config.toml
n_layer = 12
activation = "gelu"
qk_norm = false
extras = ["capped logits"]
init_std_down = 0.00558
schedule = "wsd"
decay_fraction = 1.0
decay_shape = "linear"
dataset = "wikipedia_en"
Each number is 50 + 15 x the weight over its row's rms, rounded and kept within 0 to 99. Layers, rows and columns count from 0. The size before them is the row's rms in percent of the matrix's.

# layer 6 attention value, 128x128, rms 0.124, rows 25-52, columns 0-127
100:39 09 31 81 43 59 44 55 32 61 49 48 91 46 41 40 35 21 76 32 32 64 32 54 26 58 48 43 45 57 75 38 39 40 49 49 44 66 35 68 39 65 57 13 48 65 23 43 42 49 44 49 40 33 66 52 53 47 48 47 64 59 52 60 48 66 61 19 41 40 38 53 49 53 19 67 29 72 55 38 45 74 35 60 45 39 44 73 56 51 21 43 67 58 53 72 43 42 37 46 34 57 44 34 57 65 39 60 38 54 47 72 59 35 65 51 35 51 45 44 19 48 17 37 28 64 70 37
105:52 41 53 59 47 57 42 50 65 42 57 77 19 61 52 22 54 54 63 74 46 56 43 21 32 25 43 43 50 57 53 37 40 55 75 32 49 61 73 45 44 75 67 57 24 80 39 26 39 19 32 40 31 61 71 56 52 28 43 42 45 53 50 57 64 37 49 22 49 27 38 55 54 62 64 37 27 48 22 70 43 68 58 50 40 48 50 36 52 46 27 50 32 40 66 64 34 27 45 40 53 54 60 57 49 63 31 48 62 58 60 75 42 46 36 28 49 27 40 21 71 21 31 44 45 50 71 14
102:52 68 77 55 50 52 87 58 52 46 42 59 55 44 61 52 61 27 59 61 46 36 36 31 32 57 58 37 52 61 63 52 44 11 24 32 18 47 60 55 84 58 54 20 56 49 26 68 47 54 73 70 38 42 69 43 51 26 41 22 55 48 78 62 61 38 33 65 51 50 60 45 58 73 51 40 44 39 58 71 68 66 59 36 38 72 40 35 72 37 55 65 72 62 23 39 49 58 52 53 17 56 52 52 25 61 65 53 53 50 45 60 77 42 51 74 48 39 46 54 67 60 21 28 64 54 66 43
094:42 34 26 64 39 26 67 45 55 57 79 45 33 40 64 61 78 46 44 59 56 71 72 46 64 57 53 23 46 51 18 30 49 75 85 54 50 51 88 47 34 66 45 70 59 72 59 39 86 65 35 68 84 50 37 57 22 46 34 43 41 55 43 44 50 34 37 57 53 67 34 52 65 57 30 43 46 53 32 61 44 46 62 55 38 06 55 42 36 56 35 45 40 63 42 51 58 37 56 24 51 45 45 60 67 33 54 45 32 37 39 47 24 51 66 57 61 55 72 77 64 68 47 57 34 49 40 51
091:52 44 72 50 59 42 43 21 38 42 51 21 91 64 60 35 49 42 67 49 73 62 43 33 37 74 69 49 47 49 49 36 42 63 31 55 68 45 26 72 38 62 24 38 24 17 47 61 50 47 52 48 45 33 44 63 58 36 67 68 45 62 51 44 45 38 57 42 36 54 51 78 46 57 53 63 53 35 63 54 60 33 47 61 50 43 66 47 43 32 44 89 23 62 35 59 28 40 72 69 14 71 41 67 61 69 27 51 23 27 62 64 48 56 59 62 61 64 62 80 39 41 56 44 49 41 25 39
099:51 49 65 79 71 66 35 56 71 25 65 52 44 59 39 46 69 46 45 73 56 64 35 39 44 66 52 39 34 55 38 66 47 52 22 56 39 59 34 59 41 32 42 51 44 51 59 27 48 75 42 64 77 38 36 65 30 36 51 44 65 95 64 70 51 71 21 77 33 60 78 82 51 55 57 47 45 51 61 33 24 54 42 60 49 41 33 55 35 42 28 52 69 46 79 42 36 58 36 41 85 48 48 46 48 46 67 28 36 42 50 33 45 67 53 52 72 44 76 20 34 57 47 62 50 35 40 60
096:30 50 55 19 59 37 64 36 55 48 51 59 77 08 39 47 78 45 36 36 47 71 09 75 49 64 67 65 40 25 58 78 36 45 65 36 64 47 39 38 71 33 43 58 34 32 30 45 63 61 36 54 71 44 54 51 27 59 42 69 46 73 52 45 44 58 65 52 54 60 36 69 54 47 57 49 38 54 51 34 53 58 35 44 50 38 59 46 58 63 87 47 46 57 41 59 42 61 69 23 38 50 68 65 51 60 81 46 40 89 79 67 50 60 58 64 59 35 81 58 54 33 38 46 55 36 41 65
096:68 67 64 77 57 61 43 46 46 46 48 45 45 52 58 59 49 30 23 52 63 72 61 47 62 61 43 51 59 56 47 70 30 42 59 39 65 43 42 46 46 78 54 51 26 16 56 49 56 57 70 62 51 54 70 58 44 54 12 42 15 37 32 46 61 57 62 69 69 24 54 12 69 62 12 41 61 50 33 60 60 72 81 83 55 48 52 36 68 38 36 45 68 71 37 51 49 63 46 46 60 75 61 81 65 23 52 41 56 56 45 55 54 32 39 47 55 65 40 55 45 32 51 65 31 25 65 39
099:28 70 61 62 53 52 53 53 51 46 44 64 71 36 46 40 99 75 52 53 44 59 37 37 39 28 68 42 68 47 52 31 52 82 27 58 65 32 81 52 66 74 48 35 51 54 62 58 47 45 31 24 32 46 33 13 45 52 40 26 68 31 65 26 38 49 34 47 75 56 64 60 54 43 44 95 33 49 45 25 44 54 32 43 49 20 42 48 32 75 62 50 22 70 28 39 48 53 31 52 40 48 79 50 44 53 52 49 52 45 62 45 55 53 33 53 45 60 48 55 31 40 52 47 62 40 64 58
092:57 60 28 34 65 93 59 40 61 70 36 31 36 51 54 34 67 57 40 47 33 45 49 31 59 47 43 61 45 53 48 34 29 41 41 31 74 49 67 58 40 36 03 51 52 43 53 56 52 30 48 69 46 52 50 78 63 16 39 77 69 47 40 51 37 47 59 58 61 59 51 37 36 48 91 72 78 42 54 26 46 58 49 58 50 35 45 62 43 67 56 89 28 68 49 28 44 42 23 54 55 60 39 57 47 43 35 58 30 56 59 42 53 33 63 57 52 67 39 57 30 35 39 13 56 31 54 47
107:50 43 44 55 57 66 55 60 63 29 43 45 47 53 65 53 46 26 67 38 24 33 55 76 46 64 56 40 64 69 34 45 51 19 64 42 40 73 69 48 48 71 37 46 61 56 45 49 58 26 39 42 45 61 77 67 42 57 92 33 51 37 77 86 62 65 71 47 56 29 68 17 41 47 45 41 27 58 67 74 33 48 36 46 54 44 38 46 43 50 71 53 42 55 55 48 45 30 22 48 64 90 57 44 38 50 70 35 67 58 71 55 82 33 46 53 60 52 35 31 51 58 41 43 61 45 50 16
096:61 76 58 74 56 29 35 39 53 46 50 29 44 37 56 57 87 29 62 46 34 47 21 88 48 42 28 60 40 46 48 47 52 51 60 55 71 72 34 49 34 66 39 54 22 61 44 40 41 88 52 53 48 44 65 39 54 37 72 49 43 03 62 28 39 63 62 55 41 33 37 40 57 35 31 40 78 49 18 52 55 29 60 46 68 49 54 74 64 26 51 52 33 59 46 74 61 47 43 57 45 49 42 47 54 66 23 52 45 57 50 70 38 43 40 54 31 27 42 75 71 44 49 64 58 36 43 68
110:76 50 37 31 59 57 54 41 47 44 49 58 31 70 62 30 43 48 66 57 51 29 46 63 49 42 31 52 43 71 48 23 42 56 56 74 59 42 39 73 42 25 81 40 38 59 60 53 48 33 63 41 59 44 49 68 46 70 43 44 72 47 40 57 17 43 36 23 55 76 41 77 58 53 80 78 54 57 34 33 44 70 63 82 52 14 53 46 48 33 35 65 54 39 42 30 38 52 67 73 71 68 24 41 34 50 38 46 34 53 70 68 50 65 59 67 75 66 57 28 61 65 39 58 25 48 47 66
097:61 36 60 62 52 33 63 39 60 56 81 58 68 41 47 51 74 39 46 67 60 64 44 30 35 27 49 48 21 63 55 50 47 46 64 48 37 59 77 34 53 50 66 26 37 81 60 26 33 56 62 25 33 50 72 53 20 43 36 43 31 26 68 46 33 25 44 51 65 45 40 39 33 38 38 31 43 69 43 74 62 58 67 68 35 48 31 26 48 55 38 36 58 36 37 43 66 52 54 60 41 78 60 70 64 52 26 57 55 63 44 29 42 40 59 18 42 78 52 65 66 36 56 87 28 57 45 53
102:43 52 51 26 59 60 28 45 54 54 52 47 28 40 54 47 55 39 48 41 46 38 49 38 58 41 58 60 38 49 54 20 43 56 32 70 41 45 23 34 46 74 29 42 47 79 17 29 31 26 61 75 51 65 60 83 64 63 53 33 39 45 46 39 57 46 38 46 74 59 48 33 49 53 63 43 51 60 36 60 33 42 40 37 77 59 56 44 55 44 32 61 36 36 73 53 40 56 46 00 67 43 55 54 54 40 59 40 37 33 11 51 62 45 41 50 60 74 51 45 33 68 57 74 51 86 16 34
092:53 40 76 56 40 64 54 45 36 54 44 60 76 57 21 53 47 26 61 42 66 67 69 63 48 65 44 61 49 66 45 55 48 35 71 34 33 46 39 70 52 59 48 47 76 44 61 69 22 39 57 62 60 30 45 58 61 72 24 38 41 47 51 53 66 40 40 48 52 45 65 62 47 45 49 99 46 66 54 54 63 60 23 65 99 45 66 32 36 46 42 53 72 47 59 36 38 35 71 25 72 38 57 39 42 59 61 54 36 22 60 44 42 40 44 52 70 51 60 38 67 82 61 62 52 66 46 56
095:58 52 56 71 52 25 49 19 61 23 36 46 38 83 74 30 99 38 34 31 56 40 29 55 49 40 51 35 31 58 37 78 55 60 57 40 48 46 48 43 50 48 35 64 42 44 52 54 61 57 28 22 59 63 66 42 50 47 29 30 73 54 48 75 54 66 54 38 58 33 41 54 47 49 41 70 48 39 63 65 55 55 47 36 19 12 42 16 54 61 46 43 58 34 16 69 45 30 41 42 25 33 63 50 59 49 45 58 54 53 47 61 65 37 57 41 49 41 79 56 46 19 43 50 59 39 58 30
086:42 38 42 44 21 78 44 43 59 46 51 24 65 46 42 54 49 54 58 51 55 62 21 28 43 78 56 19 54 28 55 57 48 65 52 52 39 47 47 63 37 63 28 30 23 56 63 22 77 49 61 59 54 65 50 75 52 42 59 57 62 32 70 26 70 75 43 41 60 70 62 51 49 32 46 61 35 86 50 31 33 59 38 72 37 44 42 54 38 51 53 46 51 81 52 58 49 80 37 32 64 52 54 41 33 48 47 29 20 61 56 44 66 36 40 46 33 58 62 29 29 58 70 49 83 39 19 48
088:29 31 63 54 51 59 51 25 49 51 42 61 55 61 38 30 46 49 76 44 61 46 35 89 56 51 56 51 55 09 87 45 49 59 40 46 44 47 75 64 29 53 24 18 37 68 53 50 66 37 42 56 76 62 60 62 72 74 52 47 50 33 43 63 36 62 61 47 52 44 85 54 50 34 88 70 52 55 39 59 47 45 45 42 41 47 40 41 41 67 49 63 39 56 21 53 67 44 26 71 71 40 42 77 50 77 56 68 54 58 45 58 48 23 33 47 41 54 82 62 61 44 35 41 60 57 28 57
096:69 44 57 65 26 46 77 57 56 31 62 58 33 63 82 66 47 42 29 54 52 32 52 40 60 39 64 62 63 71 45 35 67 68 73 57 72 42 33 58 49 49 56 46 68 56 51 73 45 55 65 27 54 52 51 40 43 45 36 28 52 76 67 56 45 67 72 45 57 66 66 72 43 51 58 26 53 38 22 63 48 06 48 62 53 50 56 48 24 74 59 48 25 55 06 34 48 56 62 69 34 48 70 50 47 58 60 49 51 37 45 57 42 63 63 39 67 73 45 52 49 40 38 47 31 97 33 39
110:16 56 37 55 40 76 51 65 53 47 42 57 78 59 41 35 47 25 88 55 46 57 35 39 56 64 57 40 41 53 41 50 70 54 70 40 40 44 49 50 55 40 20 58 18 44 42 72 26 74 67 50 54 24 42 50 45 48 68 58 37 61 31 65 55 58 42 49 41 45 74 69 54 35 62 50 45 32 50 05 53 41 35 53 61 62 43 42 41 58 45 59 53 75 32 54 34 54 37 38 43 28 60 64 31 75 25 61 26 49 37 74 56 35 49 36 69 63 60 58 48 66 19 57 82 73 33 54
088:34 48 46 51 32 52 74 61 55 57 62 49 91 50 38 71 54 39 61 71 29 51 42 40 51 58 47 53 69 52 51 62 55 08 40 54 68 52 42 40 40 67 39 35 57 64 32 56 57 74 17 59 49 47 37 48 56 38 35 44 46 38 65 37 64 79 38 56 23 39 95 24 56 55 45 65 58 77 49 32 28 51 25 45 51 28 42 25 45 66 72 45 51 64 54 49 54 29 44 62 34 61 51 70 40 31 32 65 29 39 50 42 53 59 32 56 37 34 52 68 10 26 46 34 43 58 56 50
105:71 55 32 77 27 42 64 56 70 51 35 45 61 51 43 45 42 44 62 50 43 43 36 63 36 39 62 47 24 53 61 60 47 28 47 43 29 51 63 35 68 76 43 30 50 76 40 42 44 58 77 36 49 45 49 45 73 48 67 71 25 47 62 59 62 41 41 72 41 57 65 13 34 44 57 21 39 41 19 61 45 32 64 48 58 52 49 68 55 20 50 51 37 46 40 75 36 30 69 30 33 57 52 46 66 82 46 59 19 36 39 50 76 52 56 58 83 66 48 60 68 60 29 79 39 43 45 28
092:14 50 44 42 65 45 39 40 60 46 63 56 37 58 68 24 63 37 28 64 51 72 51 75 51 43 65 32 50 48 70 42 76 41 56 65 33 54 46 24 20 53 51 60 52 53 24 43 31 34 47 43 62 68 18 68 41 50 34 44 45 50 75 43 61 63 56 20 29 14 40 77 68 56 43 54 49 31 40 55 84 42 62 74 80 59 48 71 41 69 52 25 35 51 47 47 54 52 50 39 71 58 65 61 54 83 42 53 52 38 47 24 54 45 36 47 71 75 64 59 39 41 35 55 36 50 40 58
096:62 52 70 51 71 43 54 28 63 58 78 43 63 50 72 60 40 64 43 60 60 33 65 66 62 46 35 34 28 60 55 63 28 57 55 38 46 44 33 35 45 43 58 89 62 52 71 66 63 60 42 38 44 43 00 80 69 31 78 40 45 64 40 61 60 48 60 64 55 51 35 46 80 24 26 59 39 57 56 55 43 41 47 41 62 85 66 66 41 31 54 39 55 45 51 29 55 64 52 70 55 40 54 37 80 71 40 40 48 46 75 39 40 61 46 21 31 42 51 63 76 47 49 68 44 54 68 68
094:36 44 26 74 51 35 15 51 39 72 62 57 60 69 44 61 49 28 60 35 61 63 42 42 73 52 44 49 27 58 45 30 45 51 45 48 53 60 47 77 54 72 49 32 34 42 79 48 51 45 48 16 75 42 51 51 49 49 53 49 61 54 40 76 62 42 34 62 24 83 42 30 70 37 39 65 74 58 66 78 29 06 58 69 42 52 47 57 70 60 32 47 22 43 32 45 69 66 67 26 43 41 28 33 41 46 41 52 37 52 83 66 34 65 40 45 60 61 59 48 36 64 60 45 44 39 49 51
103:61 32 55 49 75 64 45 81 36 57 46 50 51 67 46 70 42 47 69 52 43 27 42 45 41 57 42 52 49 29 67 33 57 61 52 69 47 12 66 64 78 37 57 54 27 48 28 41 44 45 77 54 53 27 57 53 67 62 25 58 58 65 37 20 45 55 56 53 40 42 42 32 41 40 68 66 57 58 33 65 49 27 94 49 46 77 52 45 48 46 68 78 56 49 47 34 60 25 74 69 37 59 36 57 65 50 55 42 55 26 31 65 30 64 45 62 51 66 26 38 59 65 73 63 87 31 51 46
095:47 75 38 39 42 41 28 59 62 51 85 37 61 31 56 49 72 48 52 68 75 55 44 79 47 64 44 47 45 55 34 41 54 60 37 53 68 79 50 43 45 33 54 57 41 38 43 51 36 29 38 49 46 21 61 43 47 62 61 40 73 50 65 37 57 47 25 41 39 33 55 80 52 38 38 87 27 34 54 27 50 52 62 66 36 55 44 37 66 89 39 46 65 43 27 64 43 25 50 82 32 63 74 60 58 78 60 63 34 50 74 44 51 43 67 66 54 22 51 45 38 25 50 46 28 69 42 53
# layer 6 attention output (transposed), 128x128, rms 0.115, rows 25-51, columns 0-127
089:62 38 44 69 49 79 47 49 24 51 32 63 49 55 86 63 68 65 48 29 49 35 29 41 47 64 74 63 57 43 39 60 60 57 51 56 54 68 51 29 62 39 54 73 47 37 35 47 60 42 64 66 41 34 47 47 73 54 50 38 33 30 56 73 37 35 53 71 56 55 71 64 97 68 45 56 90 54 76 51 40 67 53 43 72 68 64 58 48 75 58 38 37 29 51 25 54 40 63 35 56 76 49 59 23 53 37 38 65 52 54 30 48 40 47 64 38 56 70 38 70 63 71 60 54 20 53 70
096:31 52 46 71 48 58 57 31 59 54 36 20 57 45 44 48 36 67 61 54 64 33 25 62 49 48 67 36 67 52 71 45 88 56 43 41 45 57 26 52 72 69 36 53 48 53 40 69 21 69 75 83 72 54 36 34 66 33 43 40 64 40 49 50 39 42 57 46 57 95 73 60 43 56 52 54 49 43 32 36 49 58 33 48 31 45 63 44 32 68 48 43 62 72 45 59 59 35 63 68 49 52 51 26 62 28 72 61 80 50 42 63 20 43 43 94 49 48 51 63 59 70 58 35 70 42 40 66
091:62 51 19 51 37 37 57 40 33 48 46 59 60 47 37 67 30 54 49 44 60 71 56 58 45 29 11 67 56 61 57 61 65 88 72 59 33 44 63 48 24 36 52 56 46 53 35 33 70 55 56 49 64 80 66 41 23 76 45 43 34 50 33 39 48 52 19 62 58 71 29 44 44 52 48 78 45 51 77 49 57 83 34 51 59 53 42 64 52 42 72 57 21 23 54 42 18 62 27 56 62 83 22 40 70 57 53 49 61 47 60 42 27 59 51 57 29 49 44 51 27 61 47 55 47 33 46 58
089:42 64 72 18 32 59 48 46 61 28 38 50 60 35 47 50 63 73 48 32 29 51 65 55 55 46 64 59 63 53 90 56 49 31 21 60 58 57 50 49 88 40 53 74 60 31 27 75 33 36 56 34 09 73 65 51 80 35 69 53 69 52 50 48 65 45 80 48 61 43 49 33 63 34 45 42 55 70 50 31 46 46 26 18 54 45 40 49 56 57 39 56 60 38 46 56 62 60 67 41 34 21 57 50 47 55 52 71 37 43 43 56 40 56 60 47 47 65 70 33 30 42 23 16 56 42 47 54
096:63 36 55 58 63 77 61 52 53 78 44 63 52 67 66 65 45 57 61 36 42 20 61 39 56 28 73 49 59 53 47 71 45 65 42 34 72 59 22 52 47 83 52 50 52 55 47 47 64 45 59 44 18 39 58 48 59 57 58 33 41 33 19 59 58 33 62 53 80 56 46 53 63 26 56 53 52 31 50 47 43 77 34 53 20 61 29 44 61 42 33 49 59 34 89 45 81 58 14 23 27 47 52 56 58 31 74 59 53 66 37 20 50 45 61 27 40 40 45 51 53 47 39 72 50 26 60 51
084:49 48 60 47 31 45 38 28 28 62 27 47 60 49 56 50 41 45 50 51 62 55 70 41 50 62 77 61 55 56 67 37 57 52 70 36 69 51 64 46 59 28 76 27 30 59 38 46 58 18 56 46 31 56 56 63 69 36 13 52 66 34 42 43 42 56 47 58 53 26 31 32 60 30 73 32 20 46 37 69 27 56 44 36 77 43 59 45 83 73 48 70 54 60 45 46 77 37 76 48 60 36 51 34 60 48 60 51 63 80 79 58 28 68 70 86 41 61 37 75 44 59 51 46 55 57 49 47
093:69 35 68 51 44 77 49 29 62 35 80 50 52 60 59 59 64 37 57 45 63 68 55 63 56 69 54 40 61 60 59 45 43 38 71 69 49 53 46 46 42 31 33 35 35 76 51 32 68 69 59 32 41 51 53 39 78 66 62 51 61 71 46 40 33 58 54 55 51 42 87 43 47 63 55 10 65 45 65 30 58 51 32 60 38 45 60 39 80 46 41 70 42 50 44 61 82 43 27 09 73 66 26 66 44 47 73 25 51 20 39 53 38 56 49 22 44 39 40 41 20 53 58 48 42 56 56 30
094:21 29 63 17 67 39 39 54 62 18 31 40 78 43 48 55 73 64 66 40 44 59 65 38 55 39 46 33 36 50 23 80 22 64 31 59 53 50 37 35 49 38 42 54 69 70 67 42 67 33 36 54 50 38 48 45 49 49 41 31 32 59 64 58 60 43 68 38 63 57 57 45 49 39 22 51 15 51 79 34 49 37 37 54 40 64 50 55 75 50 58 46 44 52 60 61 43 39 65 73 68 45 40 41 40 53 38 65 46 24 69 66 61 66 60 41 44 15 72 11 54 62 38 20 52 46 39 47
101:59 49 42 64 66 70 63 44 86 47 75 49 48 51 29 42 23 36 52 79 52 53 36 39 26 54 38 41 52 78 73 52 53 32 69 53 74 74 60 42 29 60 40 48 50 75 36 34 54 45 60 44 30 52 37 85 40 31 39 66 41 32 33 47 21 30 54 58 55 52 48 91 75 77 31 25 54 38 63 39 67 58 62 36 36 64 38 49 42 82 60 28 55 27 48 39 48 53 64 48 44 38 37 69 73 73 58 41 42 63 31 38 57 45 61 33 56 58 61 60 63 44 47 68 42 55 41 49
087:75 67 55 41 48 50 79 60 47 62 51 79 37 71 41 67 26 34 41 57 55 64 60 38 82 45 62 50 62 39 55 55 73 21 38 46 42 42 28 33 48 43 60 25 57 57 61 49 40 43 51 43 65 24 64 68 35 60 64 58 63 36 38 54 38 46 42 58 22 81 37 97 61 30 49 51 20 15 44 50 45 34 53 51 48 71 34 44 48 48 48 53 68 24 70 55 43 50 60 44 34 48 20 37 54 34 42 44 54 59 46 42 35 50 43 76 51 49 51 10 53 39 51 56 18 68 40 54
100:42 40 33 52 26 31 65 50 18 73 49 52 60 48 51 43 41 53 67 49 53 75 50 53 55 48 49 40 47 58 42 62 70 59 74 57 48 54 40 12 42 03 50 55 50 57 38 43 41 69 66 51 75 30 54 39 46 68 50 53 48 44 50 72 44 44 57 36 41 44 35 80 72 43 65 63 37 48 45 34 51 52 50 64 53 27 38 68 47 37 53 68 41 58 51 66 22 45 65 62 36 69 48 38 64 48 20 34 47 56 09 39 44 56 59 78 60 68 74 20 20 65 55 39 78 74 33 64
088:55 48 83 32 61 65 52 48 52 64 21 46 52 50 61 17 42 65 77 70 39 47 39 54 45 46 61 44 24 63 43 29 75 51 37 67 48 70 01 36 60 41 63 65 50 33 44 40 67 41 47 55 20 41 49 43 51 68 24 55 35 47 46 58 31 59 52 19 56 65 46 42 73 60 44 35 59 50 47 50 65 68 44 69 00 37 84 28 58 55 43 46 67 74 59 39 41 57 35 65 60 62 59 53 61 73 46 51 48 37 57 40 45 61 27 39 44 36 40 62 50 24 58 32 66 51 56 45
109:66 63 39 49 33 60 66 59 50 52 55 56 67 60 43 56 70 51 72 29 76 41 50 46 32 34 67 47 62 38 59 45 66 25 50 43 58 83 24 59 65 84 59 52 27 39 68 77 56 42 45 35 42 39 58 56 45 60 46 50 31 72 58 52 69 24 60 54 54 52 41 46 21 48 84 54 46 29 44 49 62 33 48 33 59 86 64 63 49 71 46 48 50 28 53 54 46 35 49 52 81 21 65 20 45 49 55 39 69 55 37 78 58 48 22 56 55 59 52 69 78 28 41 49 69 69 38 34
084:51 50 48 49 54 20 42 69 55 51 33 33 29 51 50 41 47 55 61 21 55 25 57 42 35 40 47 52 41 76 52 37 46 43 34 52 43 80 57 52 58 58 38 72 40 44 42 80 42 35 45 44 42 74 25 57 76 51 55 45 46 43 51 54 39 51 62 60 56 58 37 56 65 44 41 75 58 38 57 28 61 57 47 17 30 29 74 68 41 54 61 38 44 74 67 63 55 30 51 53 51 20 12 41 55 61 43 55 16 29 71 59 51 70 36 70 16 41 73 28 27 76 74 28 61 52 53 48
095:55 27 43 60 44 38 75 49 21 35 21 38 50 57 13 52 64 45 48 65 41 50 44 55 56 57 48 51 42 44 46 60 85 60 67 23 44 61 55 64 49 39 55 67 27 44 42 21 45 70 50 23 60 31 59 71 53 65 36 78 40 67 50 44 65 52 34 66 66 63 48 37 42 34 39 24 29 18 33 38 46 54 49 46 31 43 21 44 36 55 42 43 37 73 55 54 50 59 41 72 46 43 43 52 65 29 46 43 41 52 60 66 97 24 55 63 41 50 25 43 52 31 36 27 46 49 80 57
084:56 02 52 42 41 53 50 69 25 62 19 54 59 70 46 35 47 42 38 12 45 46 63 37 45 61 58 49 62 46 44 75 59 58 44 60 73 43 67 55 39 28 55 41 32 46 54 34 49 53 36 32 55 59 62 34 22 62 41 56 55 63 47 36 89 48 24 61 57 49 26 28 54 44 59 32 44 48 83 55 37 38 75 28 55 61 33 81 72 53 39 49 34 57 39 85 51 51 43 55 47 57 58 34 23 62 46 64 44 61 17 50 62 36 42 62 49 50 67 57 45 31 46 64 26 34 33 58
097:62 55 39 48 73 74 54 51 40 41 87 32 46 56 35 44 24 83 59 35 44 41 59 50 74 46 71 63 29 62 50 57 37 66 54 48 54 47 29 71 75 53 34 53 63 66 59 51 78 46 82 63 42 62 48 42 55 31 46 27 55 49 56 33 28 54 57 62 52 69 63 52 74 40 41 51 40 77 54 54 44 56 43 44 39 36 56 58 48 60 77 57 61 47 50 58 54 55 38 33 65 34 24 60 59 73 55 61 59 68 30 53 52 76 93 66 54 59 60 61 19 85 69 31 60 61 53 26
088:51 22 68 67 55 58 60 30 45 84 38 39 56 57 56 62 59 48 34 59 44 57 61 75 45 62 71 59 50 45 59 60 52 25 63 51 57 63 57 40 88 32 39 66 32 57 44 36 20 49 47 50 60 25 63 58 60 44 49 61 37 56 39 49 26 41 43 45 64 04 29 57 65 60 38 31 50 42 63 44 57 51 42 70 41 41 23 49 53 51 64 32 51 19 45 37 75 36 85 57 74 43 77 60 44 47 53 44 46 87 55 52 60 38 64 55 77 44 67 32 51 57 58 56 51 69 14 62
097:62 33 52 35 47 58 76 47 43 98 70 25 42 41 42 73 23 27 59 39 54 37 38 37 54 81 48 32 68 77 42 64 54 38 70 20 59 54 48 38 77 34 16 66 51 51 48 50 53 64 46 23 45 42 30 52 33 46 31 61 47 32 58 44 46 32 42 44 55 69 27 61 55 34 35 51 43 55 61 55 40 56 47 54 41 49 59 34 63 41 56 56 55 42 61 31 49 46 40 27 67 56 62 46 40 50 19 53 40 73 21 36 56 41 45 98 42 61 45 35 39 19 38 58 49 63 37 49
091:50 61 23 34 43 55 50 62 64 36 78 78 31 53 06 28 58 76 28 43 39 36 63 24 36 45 47 48 23 40 50 54 54 68 53 48 56 54 71 48 36 53 36 33 50 37 45 64 51 30 64 32 47 38 59 72 34 57 40 26 63 57 59 43 50 32 69 51 63 45 46 87 35 44 51 66 55 51 29 53 35 53 52 22 48 39 63 22 52 37 51 69 37 42 41 32 39 64 24 45 58 27 17 37 53 14 52 43 34 40 24 50 56 49 61 43 27 62 24 56 39 53 41 47 54 39 55 74
098:69 45 75 50 39 61 54 54 58 88 46 62 29 65 58 49 39 58 36 49 46 29 67 58 58 62 79 35 50 45 64 62 74 83 58 52 46 24 39 48 28 49 54 40 46 48 13 45 62 36 52 25 30 60 60 45 45 40 52 74 59 32 44 45 42 47 26 46 69 21 50 40 33 45 40 51 69 60 77 75 40 53 28 64 43 50 68 69 59 44 41 62 50 41 72 46 65 42 45 32 49 69 54 47 46 32 66 36 27 51 47 46 84 56 39 68 68 68 44 58 42 44 80 54 15 34 18 61
090:41 17 51 78 42 48 58 48 23 62 46 57 48 53 80 68 30 42 43 48 30 76 60 61 58 61 35 64 54 45 50 45 46 46 73 54 45 58 54 05 37 26 43 40 74 41 40 59 59 49 51 35 42 41 54 54 42 48 50 38 45 12 54 46 26 66 33 50 33 37 43 95 72 45 52 29 67 50 57 37 37 71 43 38 63 58 31 45 58 55 55 29 67 59 32 37 27 50 36 69 41 67 30 42 38 71 40 43 37 54 63 33 45 41 77 36 57 69 61 34 58 79 39 75 55 33 54 30
105:62 53 48 42 60 33 43 51 28 50 49 57 45 57 44 68 58 52 46 35 46 55 51 38 34 30 48 53 40 70 41 28 82 92 30 41 22 64 45 55 47 32 40 74 50 51 29 51 51 50 56 44 50 36 78 42 64 82 42 55 69 27 39 63 41 53 37 38 92 69 30 57 33 50 54 66 51 47 53 42 80 35 39 59 52 64 65 37 45 27 45 59 50 50 57 53 64 41 27 52 07 53 53 36 58 55 27 64 37 30 47 43 48 34 59 60 49 41 50 38 34 77 68 04 65 38 28 37
076:36 34 62 36 39 50 50 61 49 31 39 52 56 50 61 77 43 49 66 60 39 17 47 54 47 70 99 55 50 79 30 37 47 60 59 49 58 49 67 40 65 61 47 41 24 59 08 72 76 40 39 49 82 25 47 37 36 45 30 53 49 43 13 32 41 50 64 49 73 56 80 52 49 43 35 41 47 64 60 38 51 63 54 45 11 46 49 56 57 73 44 48 46 60 47 60 56 40 34 55 46 38 43 34 48 40 30 37 54 59 40 62 38 70 24 58 53 69 31 62 36 35 40 51 76 37 55 63
098:28 69 53 66 46 37 16 79 72 73 32 46 50 56 75 22 32 50 69 61 54 50 42 35 51 52 71 63 32 29 51 28 28 41 35 67 56 50 50 99 58 52 55 35 65 46 85 38 51 41 49 57 69 69 49 63 49 29 53 59 45 36 43 52 59 59 55 22 63 32 53 40 59 42 49 58 29 52 39 28 34 51 31 39 38 47 68 59 41 37 35 50 37 61 60 36 27 57 65 56 43 52 28 48 55 49 52 55 32 35 35 50 36 71 32 47 14 54 46 32 24 26 60 59 55 47 59 61
091:58 51 67 36 99 51 53 36 57 76 67 69 44 68 61 55 79 80 62 49 81 45 70 27 62 23 74 54 41 52 55 79 33 52 43 74 80 36 48 61 60 52 37 77 55 36 60 36 25 49 43 44 24 45 59 69 65 47 47 66 53 66 53 43 57 55 50 67 44 35 51 56 32 60 70 49 55 68 52 44 71 63 56 29 43 62 56 43 51 70 44 42 68 32 30 29 58 50 57 56 41 30 71 64 42 53 48 58 34 34 64 31 50 49 72 41 49 67 44 56 49 46 18 55 61 51 73 26
089:74 47 46 54 60 28 49 71 48 49 26 47 50 45 43 43 56 21 54 42 45 48 42 57 72 42 30 58 43 68 47 70 58 43 24 39 42 49 47 96 33 70 42 50 60 53 67 28 24 70 58 50 35 42 57 35 52 64 32 26 44 56 44 68 58 52 54 41 49 59 25 88 04 51 51 45 45 22 29 76 76 49 50 63 54 71 39 53 47 46 54 46 38 36 63 36 63 56 52 37 63 41 75 49 57 50 20 58 26 46 71 59 39 49 49 42 52 82 37 57 89 64 45 39 37 49 48 61